Each number is 128 + 32 x the weight over the matrix's rms, rounded and kept within 0 to 255. Layers, rows and columns count from 0. Numbers have three digits each.

# up: layer 3 MLP up, 1344x512, rms 0.0427, rows 595-611, columns 256-383
# down: layer 3 MLP down (transposed), 1344x512, rms 0.0427, rows 595-610, columns 256-383
# gate: layer 3 MLP gate, 1344x512, rms 0.0427, rows 596-611, columns 256-383
up595:123120094083164112049160137142132146143091095183162127121111158114167181151118123169155101128183108133162122117089140092138126156179121125113174114113161115121138087185142059125089107111175073112160158123094149074194137112146139087083147124107125100124119091122107122141118099141174140138133081111098100139095192153116129096121113085125161161159146137135107139091182126122120123142136
down595:136155162053121159129177111133130185166081108132204112092137178079114154147110165189142114139210194142149083092071167166125128129141102155118191094159132069105152088208141126118129147180119109095167134152077128120168092103179124079137119113111194154095078129111133080098121129094191113144128100142132077099080165145105143100062136070119107103111109102090087106118102147193108133187091
gate596:088160135126127136132093093111137146160107139133133102119129112104115142076124160146120140145089114100124104197112143138120157173142103132165099163076204100133103132166118100127088064148131110116069127092100128127112069177144143156098145165110128143103098144134081142108147167081106116096161186163138128121097133162110170171130114139105145129080103118167096123115170117085110106063117
up596:099141133137130116138137172148118189184071077089154162143192150113170144173141136126173082121163109149150151117147189101094118082159129102090095087135136137148087141201156115137094115115129125158139189131109126082121125092114086161177152105092128132148096183123086095167158088125129165066097153062157113137106091111055105101173117119138133129080105013137067158128138149122101098112101
down596:129141100135090104082125132082132121183140143079101128161120184129146135157177054051187062146149168188056102151137153125141069084206089114156134126143092128159077132173192111152075160125123110109156123135133163139124161165143095132176122101120210101145114149136176175106128099136179120134138130078146110100081121021102132102178129168150151073097132122122116116114097118081109152161185
gate597:113115115132040117105072110195108126129136138104164136128163151221121115078129139163164132132138173155169080115182127124047144150175153087063148112131083081188168092125174140126060112163119148103086213175101165149126127113137141173126186087071117100153185120110124107134152124125091129068161158109150107135048115166108115149110073127141115127142139121125091096156129150141103090087112
up597:111121151083145137119052122103186162162146105027150156087139138129158134148129196098105118133164102164140064058167226098141122120116127082155126087104135172119107123119096059130187077079081153143135145164081189156152083107105125111192129135151107119135134153181148110176149161139035096186109144179146151107147159112104182164095120093070138087172118109148105154147092120159110058094133
down597:087178084111139081134160146116118150127151147100161128120160126171123228131172094160102208067121105111173180126128073182138080154127122165120092140110183157140162127116139159192174123151146111095139085166109148205082134099131131098166086138150097106128139144144124136191162141148141109107108108114166102129164124083148137114085139126110171152105157131113017131113148149054136180105163
gate598:092135138132157101081172145120093122096126106103174176130093141109062159117096108143100124131143063143148090099161145113132153067098126077091144154125116122165158115124087144077125138137143118163133123150103148096183120100133142133127170119098165142116125082185147131139100133131071138086068100150133123104139134104187130113184114120138066095101100077112089141148101151163077155151148
up598:113177198077160127105147165143142078128146134191137126115166123081174142081126128107090066148103124116131149110138096088153124076164118127131133159142143128121122098129104133161165105088102142096173131115090152151123151134141180138154107073127124089101152124145204172086115124158101096118164127122090160153144124073090089157116068123080103132119147174123138223091166117136111130080140
down598:143126144087113134153075096100202067158073161187149133160100097153177119157165116121067147154148112111123138119118109152138126119133105120111163158174151076136105109124159117143215112107118082096138129134133128126101114066118129116171113147161123138088128127125123123089115142137135140135128162110105080152139100123076115188149135149155123074099119148202143167126139121205103154094105
gate599:117152116131073122159134142127080141138124115112167088135165125190103132147160182132147108154167152133131120195171130128109106128115072156144092104125106068176078105181091183152084113100126096137092185143143146096164143128140093047140079146153121132113115121124150063122173159130091147094118145122123137076150200100103126182127142168129142106117102164114124093142095134130094128141101
up599:116112033148090107132127060162101093113070111135119152161107088144188157157080113161103200123107134079155084107064149189066151144124135142169142137127105084099127120118084057203134116121162143086121089110169130112135151138116115082104161123123111134114100089097162170135063113147137146145131142129141176131097109144106074168114146135109103073116083179180151070140109189107145115136152
down599:116124105133095107170100165160165097170124145070148110100074071143176132187153150131092186158110099161110072100132094134080094150130127151090204135133134159116194141149063094103113158126126106106105167086165187111183128156176107137118106053188179096149166087129126141084111064169136134138061174159116179152126154138176111146070093138153143063128162194105171143086166165161154120148134
gate600:173096099093093147131138145064123115153105151139153111179117134105185111143113139148113136151117074103165133115151078143152097153157098101134128145158078085068111127128154106172100146050158058106105176097116112108062046082142094160142086159148127156081186144120099149165088135168161163149129183114164178118104092173088098104106132121136162117050140114180146150127115153085109111081121
up600:113122131075145095114095158089144112125103119149112074125187083093133131146143161139137122145087146135102172061100095191162085087161085145103184119137117133130127152157137116149081161108124136058133136137116165094128130141098124115101100115118175121009149149104093141146043095082142147112099129077122104172098119136129159143102126148031120090069099148133143157128086129169095166119125
down600:090113141105132119144140119149124103132048133114064109106102132051106153119134164181145130139136104098164158074134091129153047109137148147154114138115135101104138118120160053102104159116150076112104106110131119103133128117101103137115111096114161140091142131130156091138113111096138151093157131095120123179130140077092104082123149163107153091163115138130088140142099145218166168127076
gate601:142129117097092180128135168111127112078090109142121102150116091148154115086078079190107073136074159128092173162097135115151137126204151127119149116115144123126145098149136102099110119146140110204101060167107138094080100150151123114147185098158129117071094183174154141060126171096193157113151118137143124152086160138115174160106116133152142108144115194121129115128074077145151088125153
up601:138107141103149109119144195123113030110117087087113099199116142168102119149156156118134109114184089119127186150117115145110122157140109139134143123097098065137163100145118118059156149186166118134112127150108156101128132081089153141113121123091172192109166067187114170156101141115164135095100087154153169094111132138093094071194138118143070130126159146158110075065084078137188136132194
down601:101127161164117166181141120088104156069119069144195134121102045126117130085115074146123153129091085097097168162146076070124145069116140088205080065149152081147141125115123073115085146140079101139093143105177110167114126145105094077134156175200173132079165121139139144115140133161138111133125110100156169169117183109094167056141148121067118119143114157137079102093116150132191100082094
gate602:163126130106081108165191110119117113127075154068208120099095156107063184125076138053082120085177069131171150132064044139099156166095133119149147118190130180098066137135082063139118155160140050146139114114090094095114171085144100106097187199131107125121116159121104119212126096157106141179151162151095166043092107151103169114162060096127109153102158118092102161153176146097098173101139
up602:130124084168153153084117172127177097148152120116126131144133161081127156142086135120111159080143112178184167097152101136070069136117194099168191100157044129090165182102126075052118111153119128086178110132136136087172150107098125093136110135091043179205141150140199088166112150094146138137115139116083195126118066105143122148122072058052105189105168074132098135128164078117176163170138
down602:164101098135110146149092133107112094170163152125072080129178130110093131125142099118131150160149114104173121090094119134150125140104122076173158116130184140070089123053166101172113157127162088091147134109129138099117072103143110092145143144149112174170098131139138124185125160129144171174132104133080164106123096101170197098055089131104118166134108093143198099121162222255128106099149
gate603:138093087066109158109154162126157135169102103135160121148179148116157101099142105116115118193098133096134111120130133120094134137147080083114100100153105104100156137164089103114138150129157159089150160085112169133164180085085115093175145149120124158145168147046088143137085156161128151108129150095088125103153144131100110144120105092193134135108125133142105096141187092093060131124058
up603:123149108123057160078096145108207048195101154113086086153112116121095105133187104152062110117119167088110175132141097092116110114169101121142123121199178132112128178127113210142159107168138155094113076114059109168092110069127111158034137077127150176137098188159093146084050159151113106152184125135134122120112183153154119123151117127111183125088115161165122094153156145121096101089154
down603:126188112131121143149091133104187215087113116176132175171120115135155179108163120158094094123122147132132140180120102083094149142115156162107051134145117071166143099120127154104111158147141118095142111061076181112109106127089082140134091132143085134135111199093075151077122186194092135120141059165148115078136138136100142109106184155137198111114117092131066148146182159171106157159135
gate604:139174137141106136137124125111118116114119148075137162092088074146126173058149163085139147119080178123122100180114106149087159129119124132196099139082098119155096121145129039161129195070104172141167133168094130139054114080140157118140149116135145115125117151114121042127120088142123145063104155146119147178070124121151126156134139167138071108142117180129129119122131126113089131098191
up604:127144143149170115075136093119165128159138164109130070072132168102101095163150125121122123127132185130145201065145143134148128113142136075075174141143151129121101112126107151108155156167097106118064115116065141149181178179112121112119069143119066155148146130119155195175151127089081073187137123141100191094171094095093132118137061116157088142114113067141163118153144172112126183154124
down604:133191124098109151114137144135126132132092138182063086088140158103125145104173162157152142107189153128155161144143151110122149104136184156150152105104137142158111185103095104100144175111117153087145118184134088077119088093124151064161179151123061091124180100126080171137129150166142129179143099116096178117084084143141092149098179142138104078171127173145085123128143192226103162101129
gate605:056168116224116141139202169174089010164135185120116095121172137161187109155163143091142139123144169176142157124166120098111072196161138128164082140152163143119162176148151122072120113086106164108140150123103154094117093130130101133187100136065070067119143115087112137133125133104159092166161125151149183141091120120115149125128140165153157161097147045170122130131120131149112168193145
up605:204126182131198166119123071114135166056145094092129147141157039171113131094016139168100131141164083107121107142156151142156149121117104058159141156135144112179118180112159141119117153160199136193175116123075158195193173131087123179113174130128174170155150102138164098143196176162140150135127095089164110122123096097071133117157108105119154140147119151109128143142081112124146113140151
down605:183087136111138127099141079072098161168166113125144139136134060140115075135106085150114097156119131148158094118131143177144189125063138111099152164150072097132054110146063152135123130168110093130169145193077170115132110144138132114188092150153096101100129117130171074104124088053134154150098161108139093133145062158132102110160119124211127097149102136096114121105098155116123061146074
gate606:141137088101158149130124145130063102150136130093149115169135114155140068079085195099127079102127134086186185125134175137104116104077117181174145146132114120104104088133161114127099145153157128157112136114106165109166150255131137157143151116098140151099127150120079119106108162195138121104150132129123114115112122109067110196113053136167139131105165094201142139158088177155088135102110
up606:150071168125131143122130093133120124178090128134176091083114107106130117126129108160144133094099118144169131101094086208160162146157132101161127143169154137132097079140086121164144067094090148138096190185152077099082102070124164128116217133146122098159143127123133132138144080084152152111114110087040143145154103176112158141116118118074116138048108106110117185063150126121139102092145
down606:102107118169129121087127134112178164130114135156107119160024143138101141079104125197139095139084151145157073156143143175140126109125179096122114117142137166064106138184127117111152104121099136131129126127114151086113075145122110123140110119129124187155157048116103115104084104106113134128153128082101133074121120083109181152116187126114130106148105135085068195102181130160109084029150
gate607:098110139177115151156128127165119147108154099158155156113125137152143112140106159120106148133114106134126117170113112099116136109141159164147143150130061122153099106108090119123158133132137150075142150136156083109157119126128135192162114163169145135112121091172142120099105147124114138087122128167111139134086096113091108113108085124094155160147124137180135134120116174128130124132137
up607:126083146155129143168143172126145137132178181148110064162081102135138125136125089206130155149124148138145120114137130151122109127140074130121194199111081154131120143137124134145133144159131148105168140115156130080152151131151117133134106131130086156081114102161197110160098173114112086137148101109075142135105091132126117052090147141146135103180103100148158172122156123125163143164089
down607:116128117161097144157070145107139088211163147138029080162099140120150119114091093117143122119174152147111153097142180163152101116184098129092170209117130170098073151148227198161206168179097130107169149137169159067127163076114149113116089150168168120135131132155198159135167115090115122118178104129155200153148133139145066078093179163081128093130101131165164072085095157208092113135115
gate608:126137149117124100161129189130105133143138140137140107134115117145099037137126217128147124104139161141160128159174067158103112178124114177128123138111122040110119142109106081169137145103089147184152160174118073143027110191098137128144144144077172164181173113055092110162116133106112118152133096166140142103114096147110140049119112136101111109180143137143169082154137114094122181146188
up608:133145147156143146096121134187132102109142102107102172147124101124110131095135143135198139124139081141085145130175119122118120159146095131154099138097142118143097147088099088146163153113131151132137090121167124092091118181089154127115158128107175184186149158125106112146111168040100080143083156101107156077121063135133161058098145093108156168118133084202188145154137127154133113132171
down608:139106142129140159124091119154193116157091170150000109100079096157094105135130099174164104113148109079143101159167135162127138154125112122175078160075115131113068141085135058103093122128117152130138118164158155156138132124123127114101098114096140181143135137209091138127123143095111140207134169135154101125149108081126147085116106096085142159139083138161120092076133155163124108168128
gate609:081146171089177089121098121052141118145112152123165112057153117145079072111117141119142147133198157122121118115159117060152164147129061108132130098170139087149094138167144137149039131149105110193137131094137087133153130131097151190150171149176076114091157134140072141134137116160185105074143110160124176099154141107128131179165130177171097151106153141146183150157108162099117134138127
up609:138108205129132162113118182141093142115143110113158160136106099127118142159168126135086167142117179157118140096076166118036109117191144181169116106140128202063107137080180122150210112144186126148120108119172148132164141165155166134103083109103135139077198174161104181150173153123194154148102118139116107102168140114174164135114128198144102175110154137163149136132155111112135167123154
down609:153102141100123141174086164148134126150150069101134096155149196142165133111128129100118092101111155157135176149131154131041128115185148153124175115106128155056103111104153150173155182119158122091065059165181176084149121093143147157153061142069175149145115134168107189150128129146144117113111167064115158104136179171183118071138137138151139100140145097127098117138105106077132116154193
gate610:128123119126101220099105166141124074109135114126141128109145149121113088139139088111102065131151114096135133134152143124130189101135118182176154142131146104134098061105185103134128099155060170057114159092134138131146089113146147117129187065127147091130108124162118100026154133152189149112163189151141085195163131144100135120144185130132082120138166159094130138143168105141188133104109
up610:168149090130142150172098104190113090025120116135143140116042139098112173124104132097152149146088169118146108137117144131133177153126084147122125074128160168139141176179111114160136172127130112101151086149103171096129147143148157092133125139106131179189135182107134120141124162117069159124091124102124124118135119128073207169117142153139103140141122148096115089168174126089155136112147
down610:084143143129049128136123130108152078165152130128153078138144119112064135125140140075110123071129115130110133169134138172135120103168131111155158166151164128097157052109123178134153128108084128123142108097112106119155145079173142119146186094128127129134173160138135127113142086085146162124118160218137088192183188112156111134120139136106101114125132168094165191108091111097145099113131
gate611:145122084132101101099132175166108119150156169129122160163151090156093108112090072136129105116120175104084127104120081082112185185144076042188126115081193134082126175083133125136128103143134118121102136126067143109127158100095097141130118097138135139106151173166118124117133182118171130112105135195165177055152120117051162114185138161097120141187116139072119137063072145094125139180129
up611:078088060187119125151119126145088110132152112147162154160118109146145115164095095095137109170092069160099075083116143144085143088130119148194082066109147145141174133122087129095094156099101175065157097099139127142085060204143115134162178111136106152180158104127128103118130121112134140089119147119062170097074158101102123146078104142139125118116099088122147099116090144124160154080180